Weights of a small GPT-style language model, trained from scratch on English Wikipedia.
Size: 11 layers, width 224, 5 heads of 64, MLP 768 SwiGLU, vocabulary 10542, 14.4M parameters.
Architecture: RMSNorm before and after each block, rotary positions, untied embeddings, normalized queries and keys, shifted keys, gated attention, value residuals.
Training: a variant of Adam for these matrices, 296M tokens, 8241 steps.
Each number is 128 + 24 x the weight over its row's rms, rounded and kept within 0 to 255. Layers, rows and columns count from 0. Numbers have three digits each. The size before them is the row's rms in percent of the matrix's.

# layer 3 MLP gate, 768x224, rms 0.0885, rows 56-76, columns 0-223
107:144120108123150130100135113106104166154150123129137154128115142111135134155155152109125155130146144173133139133117082127101131116106138132172133141161131153114120131138149132134105145107125143113145130167143103136142145117175123157168129127136193112090124132072163128108145110172143139122134108131125143159092113120130134071091130149061111133100131186093109141115187126168123120130096119079095129116128108118138128076087154118141171129136101182128143131088162115158133107118072125139127165087112142135153114134125143144166143115140183187097149131106143141151171102101122137160126171079117102114131149159141108132127121140119114122071144122132116145144156109160116150131124
097:130132131133151125157148110131126073130163119170136159142087148158086087142142157125082126149115134086166144126121165150123170114086129083140142143112117134115123127150127169137103082127139158133147135129124122120119100138122107121154144150136137139149081127181152124133140109166134120111079144092117149106099121130133117120116088139126153131132093162077048155128080095079109129141144107091130127132137109107136111123133124092115126145138072082094156099134130101136110163140152123135124136124126101142170116137161114113102159119097124150073119102124161162098115132134106096139128119146110147121128124122149121129181188124135118106142141159091109129148099110166142071143126
096:120098161138129157116136135108129116121132130130159124126169129095135085113135145106147134130092138163124119098129114123139117131125117129111155110136120094137108100160092130156064127135135095156155108100142100128146119068162110135158108147083167135117116124108120148123154160126145121116142119133124120141135104114147110147112096192180161158129142141148129178154097117105165111162085116122131129158179111151123166127134123156135128054129145110138184147107118116132168152096115101128096106137121077152177129125135114066174125104119102125081137136126106134130133145100145093131151105137130069155164105147144144067118143142124125122111092134119114127150121104101143114124075
101:098111084144149157126148123130164091111091111053125139117114160134145168109134114108165115111133148097135124117142145070149145167141137104160158110097166132094081126129106171132135114112130121138089135121130126141101146110151141137145101152149158113122136100125143104071096154113099143160131119115116124139092126142162109104124145135127118070118076120182127121154120167115150108155109110136161116159153176150102113108140140146124129136134123122109175073123129114146143068166094135112097155156146138118191134108112131111144125107141143140108137162110134168074136108108110139116121139144093117096124103140106172137095141130163144108082126114133108157122157135092116127123127
100:163109099151134111132103114085131115115156134123093163144180152197098129128134104083182126129137142112148113079148129150113096122120166104134133105136132120114178136088119151118161136099113158129146097124110108131140127155175132133138114119129159119078102102119157124120141119136113126119075148100156144129141157105129130125149147096158120115129131137176101110142133119135133112131086145140097144118154144139109147148177160138131122126104132143102128096095144096174105117129136157098155124153098137092087109164126118128137142083155127125074136132133120152135172140138094157128095083122131174127094132173097150106115137115165166057127106145134131121154153115170094110115096
091:107131097142163181122125135145116152142154158126139127099070160125117112146130137126119102077127119100138106125140151089103121140124157129154140155136136124152142112134112144130151118102163115142131106122116153148109135130134117119169129138101130143129076117138210127126138142134164119159125132126146148124144135149148124146123144084108144074170120135141067166108130150124113137082140165125132146150142146121127096120090124153116123129154159155084167124098157135121143112131140092129151130130137107113115118122117148124105128106145107133163136088189081135151134100135132126089149081124163138123118150149130135145120094134139178114179152173109154132086228171120149108170129
108:134150143146107123147106170090114108151124130171153135135128154104133134158149141090109148127156110138143120119128135110147085141091114133130150111154152134114138094136147145164151053084103113134152096137155089142122141150119119139123144109160123177169108122113166109180139131151117175145137102115169112143115185129161119134106187089167129155112150147153131147135141115171098139105134128127083121125151104132111153091126171149131139113115129115119156166114154085134152129128147096151124115161149150159150151125136148090154126140133128132127126140120093149126143159169149159145142143097153134129122082178135128141162144061137142134141144138168144100135198142142084146140120
098:089130104106122108144121144143110111157117146112113125105132112130115133143096110132138140115110086157172144137145111132147144115126132148163124107132126161133131153143071139137088094165135139132127172097103114145147156130138073161144101084158170133161133108166125134117134131140092124116115118123137130161088136134153156130111186124166170123082155127115090143111173167149095131142156130110138087096130150120128101095158144062156139141101165128138134115138153120132158120151115143147129136107092083121118105090081161089129170150157137155084139127127091118139157143087108145133088149144118156085145109169134124118166107115139136186102136113103152120113160146131133140092088
098:113134139145122126113130146149128145095132115129130139137102115158094167131076122092114100148154112096161106116094145110149121129146145153168139139157129108130152163126179109169112096101155139158115102157177113136128121116124151092132150085177115142125087132117178170136113091145139148156151106104148132184132084137065108130083131124140096128163125164116117130122152101129130141121150126157142154191089173059156145116104122142124131128129101125078136107165136148114131121134120106148089113143168125124107102152140151065126111140113149139156132080140138112149144110100122126128131154139145134113111131138128137154096126128158128114143089116113098137160146133080127185151142
097:096141093139102145135141117162075116129122122116143157186097128172146141127107128140145116123133169116169110143119142103110159141117126145148159116095113153109099124142150125130104126140109123114118135140131126090142124156121093144136168099107128091103114071140125141107155102128184087160123142109123129165093135100099159135086117157130108123100090153132084152120120108139110150153172087115168144101135129088184148125073154121110135160149125126124123147131104173122148145151154131108160150125152141109129088140160154112126119119108129104129142082111120102186116156127159123143125104115143125117137130157114152134128134103147124142137139229139154128159124151130136096132061
098:118132119129130155137079150120140148138148151120153125173123048094172143121098122105127085120148150103161087100134105070127126158107140184129132159151142133115152131161131132123123114151123084107166141110123108121092120183134164150154153129153138173124139137140132189120142137127113139117120100116175119142143118105158157168113112133115119124124097191101116101112135126140126105101116121134104154131109140114126124100171119132112161129131111109105126130147136124112180091140150144134125143130129126158182144155131134139125143132123132090095132083167127156150161157100130117151116123080123113093129131131065102082188142138134117159112089127148131106166103128155132114175126
101:164148106163123083142162123129104106126153114099165139134119135179113109147155119135106139123147137093141096158079142106117085158108073147144100180087127105100141096115147146118130100131156171135137075135111131136118084113132140113141116099117138149116150153106136151158147156167119139118125132124177120122118113138169122141114155122157110131156129155099106162205153131114113113122138110082131081120116137097132151100145112130136097161126117176141178088122123147138118157118142121095146148114075132116145081126094110139174127169151147119138110109153067115127122115116139105140113130138131168096122139162142129078130140130171103154123149115118109170157122158122119118113150
098:122140110103092110137153105169122132127144127071085091116148129107142134103091177101127128182161134137135206132120108124160111182117129135149165157161179124122145148132152140091162095095153115133110101147165124157138132112154150149115075148109107122177124149102114115118123127130130160137100163119152086065171130123110107153149134152124137131151131146145102172121175129142113169122139175121136143114175154081129144126135122114134163124118111156133100105126145151140101077135104126163116140132116133148120082134125138117135154143124140109127081158163150134122101120196113116142135128129127115149152188173122123119141085099105121134132126138126135142128137121122104128122142
104:131139138135166137127154094122126145160096144135104088155132106091124131084126155117147161118189151134137112110124125108120099141092127101159085096156164112110153155141117148123146117097082116159142114135134166151174137119124135143138136118103164151111142149090119123095146179136155128173165117131144128142163129134147145138151132169087100120149079141110104150157163147103106134128115159135070146112156118167140105105101150144102100100147138134188145144130111081139145088131146150093158137142138123138112175091193098085121153134161100158129124129161126150121142134139132142119152078083100097132149122125128128119122158125127150110112121128164069130131139096139123115148102
098:177091177119116106150145116115153149116124121086133172134155123111152119096092143139133131130137183138159084179121134151121134133139139150143121165122141093117108132144130176136095099134105098135135086139128138117142143120125079138199111132099133109098108137150132106123142147152118135130143109127150126146092164139141131103132113113112153114109126168152104086112144128117142099148103137060113131133114168135130104109129132090098136128135119120138158153120195105121214117126118115177148116138148143113182111096122142152187166156126134161111116062140117123125123140123130087139116123142126111084124135102178124143140135121119151151171146084112121120143117112125149143131090
093:146123144111082152159087137114115161135127098179124166130128128155119102072144102121123151140135126061176107126156137148130097124136127156162125162180114178106151157118169107100127142120127150142142100117128117109105124179116116114113120140111111106130095141115162162163106099124156130128068122081125114091120138185166129101083165136191153092148132136128132129134165165122132128123093152172115125146105145070128130153083142112126133144149138147124124133125096118138111093114121146113110129127102137100153120140096151104152104130145090141111132155156153161112125145161127132161109101113151137123130124108139105128136206162121111111128117152146110130097147144148144168131121
096:151122158144134130139090110131090155143093115087110133124140141148145149168056173132129120146150125161136103077121125152177117079108147073154123112097134158113109108111142133155134123168139151114113087123157134130120142149161125149158133136112105113097115126122143111127136161081131132133085120105096148135145147157127117107075176105113100124118152133138109134134132165140119160133119173150134146148099131132107174135173106126135094121134129151134141150159122142150178096090145149092092109106126103135140113151141139118104126119139138163180097110156151125088147127151109131126110154115165172112159123133131115135116122149185115096114123132188153142134172157164150097172144
090:124146156115102152139146115139163107130093105115158128147147154137155134116106138106121129078127113131111143110135136158132147094064125147139119105144141104102170159091112167135083046156150147145163126139145099135139132147153092111134102073138140176098128107123124102094127176114135108083125149151109128106145130112137148094117150125122116102143123138154137130194161102161148112121105143137151121137114158095128138115164129096093119162141141121134123129154207134129116109111147118115102178128130137116113120146148106132112108172095145164097183126139079099121101153144120103140123142126075125136163116125150075109111102132139133156136113118101124159117130127105137151071122
102:123182143088112158153132156115160117141141103132134115150146185126118151098153119121140150165136127118133135143113119111124137122095125116175124151128117120099155136141118144103139111103113104120134074090173144198121171166148095095176120126157114160115100096137123133114159180124156129156121139199153084137161098139126142137135181111124110104118123149135119127080188109140139100148104137119128107140191112129135129116101152108164174135119137099132084151121138094127117160139151134147188125123137123095110112111133119136138140109170138142153125105164140173128126092149102112133098110129143151153139175148104093151151124115166116150130099127144147135111098140112101139120110
101:161086135095146144156113129097088158122083092104182129106078144141135152112129140107117106115150097139154107146151111104156110090129085165148129122123124127137125148147109135113138145045108126135151108139144132099156128105112145101145139142067103123154107158136143138130133135112128135115129162148138148080127121131135154093115192123186123124119129159136106137114121090144139133142165143104129178144123132150166160113099157131130126142141173077116136142107158140114117090159103143114106118138092167141139126145136110133181200120129127109139108154131124158124135093142136087070144109096130151107111148136109137127105100152169132070113140099109090127131117126129140107137106
102:149205131138109176124102150078156121114145102150133121113113145161104150093113133120156132136158141095143117100113102146151123137095143105178130129125127145142143138117172133112131124144152143149154098088133110116097143148112101101160148114181138127098077125132147116101115130122097154168152130113165145137114150142140111148100169118143146137138141147117089146173175143122100127132103166146105130131154132143153146122154105075101110098098125142131171151093124167092149136109115090081137118191136144131067129149140118127127153118138167158126122097175164107135121109175119103136129148113124131115120171129133123142120117119148127114124114169166148139109168185143127125134082
# layer 3 MLP up, 768x224, rms 0.0893, rows 56-76, columns 0-223
111:116116118085110130175110164089137132121124132109150162107158140111172099119124077089140159077122177150107126147144088116110133107144146128116139170164080128141122159088105160072090139085146094105129141128117155137168131123126132166127093211139132133161176156119118113128138138105105155107145149132123166117102161113137103149132130108137094061118155123149142133105179131140167095106126145111154147092151134144140114080128149082154109147119111133139130121131143135086144144166110138151124116119147139134110122117137128123147148127151171120123141157133150120141144089130144114137121103137160091109097147119167115137169148161128137162096129100132121139146096151113093139154141
102:126130129124094130124132117133154129170120123121118129141124141168108122155152159168112116148139113167176103140124103149142097123178152138120074087091093086117141154105121148158133165142150130124150154122163141112113143072161121106109132133138101106131131110110107142118142139095132127084188147143095132177070137112095163142143105111149104117142184115116127123174121106077127125153127141134120107077121143160133117126104132141112146105130151114145157128147108084100163135163132145123147117099139144120130131178144094102129133066156120150134161140093128145139138100150097096134075146106112128147132152101108098113126104073184105118076143111154147105135143155136143131123121
094:169095122113141142139160175132148115139126136146082072083132156089148156070098108143162139171103141119126129132185125124100155113114107098128106127138094134136142099111099126116078159096087092131104131120122111130119160105149141112132093145110152133122139117125131161137119099072142132106139111139088112149105123127104149098096180130144152104094135121116139140143151136099132132176165148171124126092157130128131119136092139206111144142124136141094141119121143090184118134114090120151139151136141085123141118125130119146116107137139123122129054113135094145129115146162111086138091104118112112130190107121109163163144104121143116105113162130172128142143111121113132129099141
099:131146080147133114127104121117149164156097109112127095137127123109125143118088151154144175167111140133138061101144121125114091111102140140132127082124169108131150165110090122166107118105081107096105113137143138137169133110156117093124078102151086114142134142159103169122142131086086124125139140130125081106140121162155137135149099106126117104081068137133150154148114160128103131129132127153113108132164137183107141094097142113108099126149128108138103109163130136124120118139102124125148185182148117077114140141086108107110127122104145139131155123091139096105153178112165108119116161103105134140067097104132138110117179107123153135142121142117142151129149132147118159094138
097:156158124178108126144116113125129111116151112123149102164135157085096104130114123179160119095133140099114089127123129177113102165134135137121136115146164133101150080117139157126099174124107140118126151115151100119120087130150134131128088140136139135129159161145092121108116116107084065079149102151167136156089129155124138115116127154188129133115161118138124144177126131156128083126153127102126134144098139123135117118081142132100159156095135144141116120151106115094166105113153155140087101121114093165141113118101117150159123138107166131147128125122126087127108113192142138141139138145134096154144120144113085107149095086096127096186091111139105143159185118114126138111096
108:143146147141139148156120103117097174137180169140123106129110120130131093138111131118112128126132162104100111142131146136105149110134113122148155185116110127161134152123163110123143166098101143145100110092068088117120166110120099121150103106130112122105119132142164141090101128163140101112111149123142100105109124139135109173171122142100153094107168146139088193160112107110150134100102168126151157177136123111108100175138129183119160138109152124104151092135161132110137061142111124154126125157200127143136109141121167112135082125101126147166136114138146133152137115089110161094146114143157101176118159095125144133144114115119141106118146165160130132116145141114134088125127
110:155130130164127145150115092131119129105126114097100108133069133147134124119092136170132125147118154090088098121119132096119160136143110125131113140121105142122125103138161141140148120165153149154171121111139133119164161142145147063128108128134111114119116191123148140113131100096131129132087093141110110079122144120073141158129095149105156132159120118088089108112128096112144112128119165134159155094142152067104155133132071117097102114132153160159140098144083156144141126141077109108115154121111144098150125115120144131145146131158164123121119108104167082109112112112104109069137158146082088127116142091111125131145123115128139054131146110101123119150097129131173097106135
099:161190146123178084151153140131087136107150143130136069149149130086085125086168079099177122093139127155106131204107081110079133164074097149116137141140131110135181158145103134158149125100109132136174134151175143154140103126116132125158120115134122114113103119103143097105140140085144112099181135101112107148147095138155115087152142146148082118133131120126124153127138152103125148115093127110105137092121118152110131123133138133120165121101149165140137151086159124139108147157119128161142114151169113137138157112137072131140111136150141118117113135097111094100158102132124118110131157136136128113161146109118108109128144115123110118140111144146097103133137154133132182130124
101:113134141128131125118107174122126092114099108112097138114087151122144130122099118149128152152090131136179132133088160118124147116149133113156133182141158122134127143153173159139137108163133072122142137100120131154129140150123116053133109119103129159113095138138144169154127152157129114104125110117172189133123122089108097151137099132159139139126116173103093122130127131076134120138119122112110153092126138095128116112152098109161120140149084140148099131131125154131080133135160136123146125111134157102146142099129097127145139141111134122097098063163141108104180101144134085112111135137132159151054143124157153109106134096159149116121145141084124122134085120097133195087113
103:098129110126125115107124110101106112082129150167148149159104159138142151108136128126129112088118169130193108123124155124123121127151149100118117121130095149125078123104161112142128119137140113103140109147132153129124116123129122165120161120135112132149158146107148122107135130119073120091131121140136145128093121099135167106130136118154127062130126169111115097152165194124153122114172134109134161141069157093135130083133133111136108168127130113127122147127126105129148155160147052147127123107140163142123132126132166130075123092134091116110124134121171108128142170152172152173131132118149143122133153126100144113166126162192088137176099153119160081123087107122178132138117
095:128123111113141165160134152161112147140124083151093119112134118125125106082129180129079114120148124147133123116127181101149117114129123162122139123117102109104130139091129157137114128107164139163185098053128098145129161167119130153140166176125128126088133146155146113101141135132126119130124095146142138141155135171153163152115081131106112113128136191137110118117125167090142122064127140124145145124142121108140147121132125105123097154126123168108174092117138142147133151085102131102123092111130133099117124112130155151157133142198149152097134097134141152112133099083132106111149148102121143127116143155144094119098180120096152140133095101108151096132115077143171103091135
098:135114144108115090135163167142091159094128164147180145073117148147066149144118137148115102111102093116148153077104128162198115107110117149119109122117095106125097141109126123121128127117144140120098125143133180140152132107103150143121130075125119130191133128158117133105100170139084153148120123137105123108112129119120132122163140125142149135129121131159114135126117125134102128142118084178099129137064143106124170118167123135119111109185107127131101144189122116128156173136133126131094141147122136092107124121146159095118184111138148147141132141133163120155142088153123076094156144163132112116162098173084143119113122110080119132124126145141114089108116126130111155138129
096:120147105145126140105134122134115119130145129118141146142121122120117117152115113118101127085139102145126082128119134135126128102145109081133099152159148104132124113108078135122134100138107114135124119094098115135099129132106122093129119114129124137103112156086131095154127149123128185133121055093101145084129145096095156111140078057127152193123161113136141122124155128162128131121115136142118152160145150151132130136143142097128129109117175110105146122146127066115122164066126141146189121142115119106174103121155159085091098166100094146129091127085135127119149155129091159122114071133144148149133163105162115120073090098140124068098117132128119144143149113151142145141122
105:102096146175130125167120138103153135118131141103114127116168143130154117167119122154149135102117139134118104160117128118131142097145141112132149145079124116140104124152155128171154143087136120144117117110138140049106150142156129102141135135122157108153102115118134113138155095140095114143124109137139142137170156089104148127112168087132072150123139132125136142129162093166158110121099153104149140142160132105129178156124088103142155150146109182125176109093141067111088141144109108126121100102121125170111069140125124122110101128109160143133114143126122119155144119094149124121140098116164181099154190163125145111141091086087128135138107114175168164148143117111120098131156
105:139108143141146111095148156133118130156133143145110086140110178155117180078110132158063147172172132136115164077110149132164104133098105130114120126124146095143168091136110148118121173137140175135114097127101120118157137107123153098156152162097091136144114133111110097112131138112146148117153133151100129170108152142154139099124126133103093135125111154189141125098160153107118144118130125148132118129128083135098095117166150107079128138129126105120122135161140175150195094112102151139151126102147155128127115129159123139136123185158126115125126173137119099098127106103100097134120102142126112107127102099117068119141148104093103102146095079142129122143115109093144157135144
095:120106146172174123115122136194148114156130143122130102159137138099106155128103108120136144120149140122091150117122131105060112119176171129137138127106136141118144140096094126111153136113142137101106136135150161140122115164129069126121111109093143100064162168133161144118150172126121188165140136076095139081096146116132110115118109146092119109119138136105139130132144114145125131090099130138112137128158123125119144122156098145116129172156148160126127125081131118140102149149158145117158123134089122139148132111129079157193123118126122127127129139130097154154154104142114146145171097137129154097114156067094100115094112111110145171150137176163133156158137112151146095161131
100:106149133124143172104169100165138141145149122144150114087122121141108142131107110121122097119139072142142183161124136148174112104084136163140127146147142129148100127127127179144128102185204132106109112128147124156100092178129133143133099154156128105131124116110125105123085109126119157110113120095159150129115156125074111129120126138126189169114122120097111124132094109120122131162167139137130119100126129095129117150133103116111169141068116140145143128133085124177141083164135124125106149122170133152168084134134110157150114076099102101150110122126128123086102113130107137170131143167138111139126101144156116145106105092141121135135141120155161138133162133173081105137121
091:124154145141130100145118090113119094134150123177125143111093110170130117138141148132169158090111103100125143130142171113125088155113167074134158168133160103081134054123116121103090094122111123110109139120151081089087100145118131134126128160130132114140126100092055136119142150156162145112118163145114150155122114101163150115115139165087116139098135108123099124120104148150139132126145136117128149120160133161142125136136123133173137121099136144109114159077103146123118168109153103123168107118192103198156119111146125139141113127123107124134131143129160149155126085143108147104130125145110085087121177123107107122125157128123116120134154109155082118117152113136117091150095
099:121080143131122095100161097151129144164136132155122121131120142122108137122141143121140097066164145126139113171177123135114136148123120131120118104156145119178092113131089155122128125114144140130127143151135123119130072144153127069131119159125123178146128140125156143174155109115176134140123134111133166091129140088125153189118109130157101141146150156053101164154091099082143162137124077142155117156122129141155123125138087100104116103129135105122102145169130112146114163146125156128125116190110131070114143142165168109166107140147068120107129115125104109092127176165135118120147121140095137107125111142142140145124094106129147104105161159131141138108137118109121128142152
097:144157090157119095165093138109077126124102180133193119142133161179131106153113122117115094136139149184102074169117132107102152126127129104140093095093136098128110101181109107134084169096151155140104130120126143099141146106124084133120110129119129142086153112134162188123113107126133130083133149165104132133153157152130135116146173105159124093120145095116119152093155106114119100130128160153105145108104099124113110144134112147134145140110135107124110107107189104099133126100126106102143137133113120149082118157129089118175164120161129125129100103107156119104116133123122084110114102113164139154108140126089147128105119185139124114096134141100142094117118114147149105123136
101:161159134151097123148139103106106104091087095099141132125128130125111140114133112111171108109139154072116132131183119116133139139109102064126120095108167148117132090140139137154106142122136146134129156126083131148109112160151125112165114114123120120137118129178103152122159149123070136121141102147137128124126149166149107140134101126110135114116155134148097126140208146127076128143145109108091131143110158108131145140100160111136126146108146154145171123135149150112133170174165125118132138153081088052151150131168109126121155116150159133135095100143117141139181144097129115125108090102091127138159153125131139138099216158120111140135134142134108134128094144130103116137090
# layer 3 MLP down (transposed), 768x224, rms 0.0916, rows 56-76, columns 0-223
107:118087101152155137172129117134173101106100122098164129190165085107166134109124113143126120138089159120091100130148107119119083151147155066142094125129151126124142125127091098073133148056139124146103194112131137126141085134153103112097120150111117151154111120101151095091119099138162157155146096123132136172100129089133150134146105128122129149120093130125176109129136158098137126146127164135131122124135136119126140124133141084135126105125144168152117095121131096126145136123154131129132108097163135123100119161110136118114121149126113164147127178164131136110124126154123134095114113154149125114117135068120113118120145192102166154128118113081096142124105117110128067160138
096:167133092133131142131107106110100116073093120100144111139153106138127121138131076072139130143111149138117134154058139123126101089140110121120150110121146172126128140126131119074136155152140164136119147118143138117133157186119125107160126150121105143074111142131151097115149109113155144135137113132179139112118132114066151144111102105138130187147127093137139116152102121137101132145146114122152142146153153120137145149162150108096109150137082089137131100113131090136092123114086136074113096112125101104088146117126182145132103125110157138168119087167141144117071106097135162112094132126112132101158150115181156119128110160117115134186123127130148118144146134085134119167126
093:119089128117150151092128109150077137126104163187144120096145167078129139128154180141169131160170143179111145128108135094130185098136137120111131123136146091115129144120121142153146122133173121159159149120096132108114129114148115127134139135137138131139121123111152167123123112148105165137099115174112126124208123126120114139162127140146122099139092094110150109168127175110147090102111106107093125178179134161137119128135107189126112105069143163102120137107104118135115130149144128107115148106132095134129096081124131101126100141107122106123163130119110130153116097125141099148132119145116157107071136168162165165130130074160152128130118150108100128134099110143133123128145
098:123130096147111152148143136117124099155100118134166096155128186131081121110128118120135102158190079085145096106129083148080110136145093094132145165138113146111129151109088125102153133147085124142131125120157115130151126106117114106165157120139108106119124122139093144152149139130132113120104177135112142107116108124133128109161151147109159146076111127149127121155145147134165096139160141128127117163094148132123135135107163202119122135105117094112106100177128123089110126134090128175110121145105148115106134132099128104128101101149130163134147184136132136116129143161165148153148068132126157185117097184152138115137157070147127088119148144149114138131097124128148106155129
094:125146104150160094151172135140138155137091154100106172122127129089132110123107092148139141103130127133140141092120091129121128132107142137146101160148110032105111176121130113126137163152121153118161161115135130114153138114118090146127109117110149117161156125108117155108138088102113133125122156105106119105147120149095153106140132107105158144109132123088137112119138178121143175148144121106126131124118062127174135075149132132179124141117156109094132199110134102112114082100149122134130108116156141080112142148152132101179095079128143103130091116133101125094128077143133114099142124109109170126149097132136085131131118129124096160116130152166171126117124117121097092134115
096:147126131100096114124126135102134113116090112122103112142189144151150144126116128164151176145142126142122152109158097136119132100117112170083082100127135125102116117103086073134101150128085155117118148138129122126134140126136143126094108124104137153133163179108078075150075116084110156129082139138099130136137135095114117091117126161142098139078131124122147089134139119116122132141137102132113111086123132151124137167156145134117124142113131110149105120163081141106073099132109139121113157119075124128132165128152095121131148116133152129094128151096157089118127153125154154137120146131066121122130103143151120106123145113168072120102076078119085103143085107127119177114115
106:117148115131104140125130143129113126123124115126109139118074073132127112123110144139082131122054128115143126108118125164107123119118141108175127119132100153130138113108104160146115116135176173117140154115117158162127145099132103092145115090085095111153123097090118097083111112116143159095127136118140122111117135123139158112149131150154119132134113130150129117132172106148129141129106169128108157115130129095141120152140185081076132146153093127157126100112184143091156123085139104114143149147133152108136128101092148124137160138139116090153119066136111094133127122182139122152146119133132143145091085039103116146129108200143113147126140151131164131110100110143132179128126
099:099109112123081123121129143143129095129121109113114127140161093114150111146175097131135138076079105101103162095134094121155098129136123144180143153091091133116143128084080131112110139175130075125123163104123148085134144107093079159115157122131133177131115102105141104101133142146122106134128117138185110149117140119115094137122127124099127154105108086131101118105098144121109096098161135102101138122122147114144138174102145073097146147136061128107158143121117143116147107138136124101121118115119112121111130122107148145127127133134129152085115114131147127114142158090110083124139111107119147099123137070107108099128133171156063146110138123153155109163140147199123112106117
101:079108137127134179174131167109115161124119132138104140145137058151129140141115144134141139095091106097105117112123104133148155126140146102140120153147131129145177124153114128141149125113134125192109133122122132160085150124102142111071123115136115097139095128140122097127123114076121143118151127122155100121130111073098107149114088142147112118137117117113115124111177142101147136138143116109137121101132153093184153145099137059126169146181082119103146099135159131093106122108130097136096118172136141122147089097142123135100135169127149092103119126136116057160138102141082130153117156134132116124130156090144140152107109158131096146138092120125130109150124123116148194143105
098:119129130117119119130123124141144124116136160093074197097153182098122143120110155146131141099189105111143152082108144094121113163140130138102099114119100125111124144131106134087112158110142113121085148108168096110136127124133091173135120166112142126145104113139125143107125124137141109099121151093159078126131143129109100136128130104163133106109140158103145102121125096134127153164164102136141100083089136106140109109154139180097152105117128135142146165112115095147140151193152131132113141151107150147107082146154159167146106151141120129119098153111146161152126132119160098138112120123155120116110078197143164094132147055128128165126134136142126141171125125143114126131085
103:109159129113124118090111112106154123109109148158122128156147220103109147136125127166117150097231103115129124152133116150145148113122129130090137166131124148149125108152081115117150122117109160159141124139135110158102119115113096123096134085108125081136153125109119121146111159133113148089162151097116122129119119113127120130118152135113162176121140160168106145132144109147099135152109112139115169109134146147139124131164160208116141126108139142156123136137139136134142137098125136140132112131130123123143094159158111149123128126091154135150110130112165128115119129145123114146144128151118149134094109227117150113167153031136135090130148112147155149143121104134112133118137
097:120118129128120141128118122110140109128143097145145125143143085138115135131133118145029104139083138145133160124098154142153118099106133141107147180135106133124168141183118132150157087135145147112083138115137130148094141177155142134144068117115128159142116132084056141132119115133162133094146106098143149158085163119128148137139129124122140120102143134136100157109144127123141106100156119156114160099157104176138115146101149078111133076103165131136157140167153122091109136100136135152127115137125156124139159131154133146141138094134155135152124088138171102139129097146120146102130118079108110165087126079123158154107100174118117136170123170114150120150124135155120095122149
095:105147130139213151106090146102123111098145126113153139130091167136143145124124188100124151140150114110129094131095088153144153145122134123110090105102107116145118108130160123104141072100093081121129099118139102140196140107114140115178154155124156105133145156127133156122105149121131123078124130143136156170150101120118145156119143071162147119139139150135148090139143168152126094115110140138147146118161119116115166154140128174131112141114160100145136096095141149083153148102125106133110121102142144149117122147117131158109123164123141169089159139119156150105107139083132116112108151144103129098146112162122118130198135092089106142143141165135102143151127092107115135102132
100:105144120145140160116117115163130130181122090115113128153159103125167120099122178127156089149108147135129173122131134138136125142130168111146139155120135075147138132093084134105117116096121134145116136157130125098096085096189115168106123178114155140128111116117157122086147119138131105125171102140115084103110110120134161133168141140114103100101130142101140134106153099138156099098096157128122138173165140148106142149181090111153114150177112182146121112069114161098128140160147128145113151129134143152158150128123132169077143110165128137100106124082145134126131089145146108102161118128140097141125154104131130122148165141124090126084104081140104163111128132100134135113148
101:136128105131122123113103134103107116153155140129139127127117146144074082088172107096151151154148102104080143120149134088087136117105091139143118139172123118118146106141125135100134116117114098108137125157148122107112128146129154094194093150134092152119090150104150103124106126127106142120112171135076099107134140107085118116109100144123146149143128136155189084177141148150131156149104140095129117155123145109131147117144107140101158171147178106105102151138132116182136104126156139086121151129093148149082158136144128121167103149145118165141155117131124120176110127099079137152115135124147141143094139136125163149114160117118105136128090051130122123083147136104130132160155
092:107075102105133152103120146101124119127137123115127136111088102150109142094085165150100166150080143076133129112127141176122130150101128136121140107148132110125091151138111126114071145158106084144134127143130097144148130149126108137157143104150149122143146130156098126135123117103171169144144106161112128068120119138135130161141161152121169152127158089136141136117076075133171118152143177115139077122104107113154147129106153100137129141178100089122121124109137130109102083119107140173137113123121086122138116140138121125152213116171110111104115128086155122108142101095119131159114149120135123086114130106155131147142087141140136157119147130156173098140133122117121122094087
095:127110122112141143104135142133119099107186195110114123148142174092112129098115120141145149105162128115164103132145162131152168152099160120106103120142132146156111172105109131087135149122091097113130162148133118116146149127146159120159110114153130124189128136090091072078161125122093135124122152162127092132164098168156112126121141108151115117123111166132122133085109128128150163122061093134120130102144137151136122114104159171140158116104138125146144151162126113098148113117117147114108080098144120126089141125088135133125113171104128117106143157114110122159129152152159100078148124089077130106133124179122136119110127078082159119123094142110105137131098104109112116108125
096:090170144093117117122125127119134170107108150127122130127105073140142073157144132155151108148067136130126161129182178109102129114138128138142138119139164152108121121091158149130131109146158115155117146145111104088135140136119122125113127106097140149142097153123123083131085158058166127121149125127110127160088129137140126078100156096144130119116108153141114126128149142158148142133160102129148142142111086097115138086144133060126150124128204101151114153129101090091113121104093136155108126125123144142070125136132158126107150127112132142121135127101148127111150147148126112122144141142106157132090144052123121158142095198164126096117116150118128122152168139134114140110120
097:135132155128164165084100163067130100114130126157180099135121152133106163133086156122156106154139116110152144114124134147153147160179130134108107125112129193101142122102157104157141177119111127121132136142185128132127126090129165134128133099163114117149140144176125139110118127152150100070111077127122149161137133145158139156169157122159102106154131165114187118167151144122146170113119131159139124156076126130101092100095125131084129118144106142126122098140105121096177151119120108121166118153147103111122125126135111081149143147109098126144118118099162154148117132144134100149177133119131117148178142125168126126129142125127114123132135137156116122151122118188155160116099
109:096110111097137120159123117151124135161152103160129136116120216129127122126099145133162164173200141141139141121158122120107132133135152121119108103104125135144164126126099142148180138155127147134110106119110147172142135146115116142136124136107126140141138133136147125098094142152140124158123186082128139145128137126120114119109113155121125088128135132123143140110161090139110148129114136125125109128140173121100098139170145223144168089143139142111129131119110130168147140152106141116106132105097124122128142117153125132086115136114130118128152115104114116171130142132145098153132144137114095117135121236125145122092131007116122131099129142124127113125148115128110138136147
095:141200075150126146100124130132178106156180109109135114116166147120130144076126104122124079136162105085080123129123115102114109133136121091144140119161085170137148091119159095154086122146138116129135139140149120122130134114118112122139119143161157097130046111117127130119146129123143128137134076174149115132134172165114144137120134146125128145131116122138107144135133132087113143117130126148161162141113145102136146105133112147136146130147123084134199130142111137085121127145115133148123094139090098143108137157150125100122148145135193121096127095151140147100143154119145115110101184115069119100130127165166105148131121101150107097142131138185166117107165150133124120150127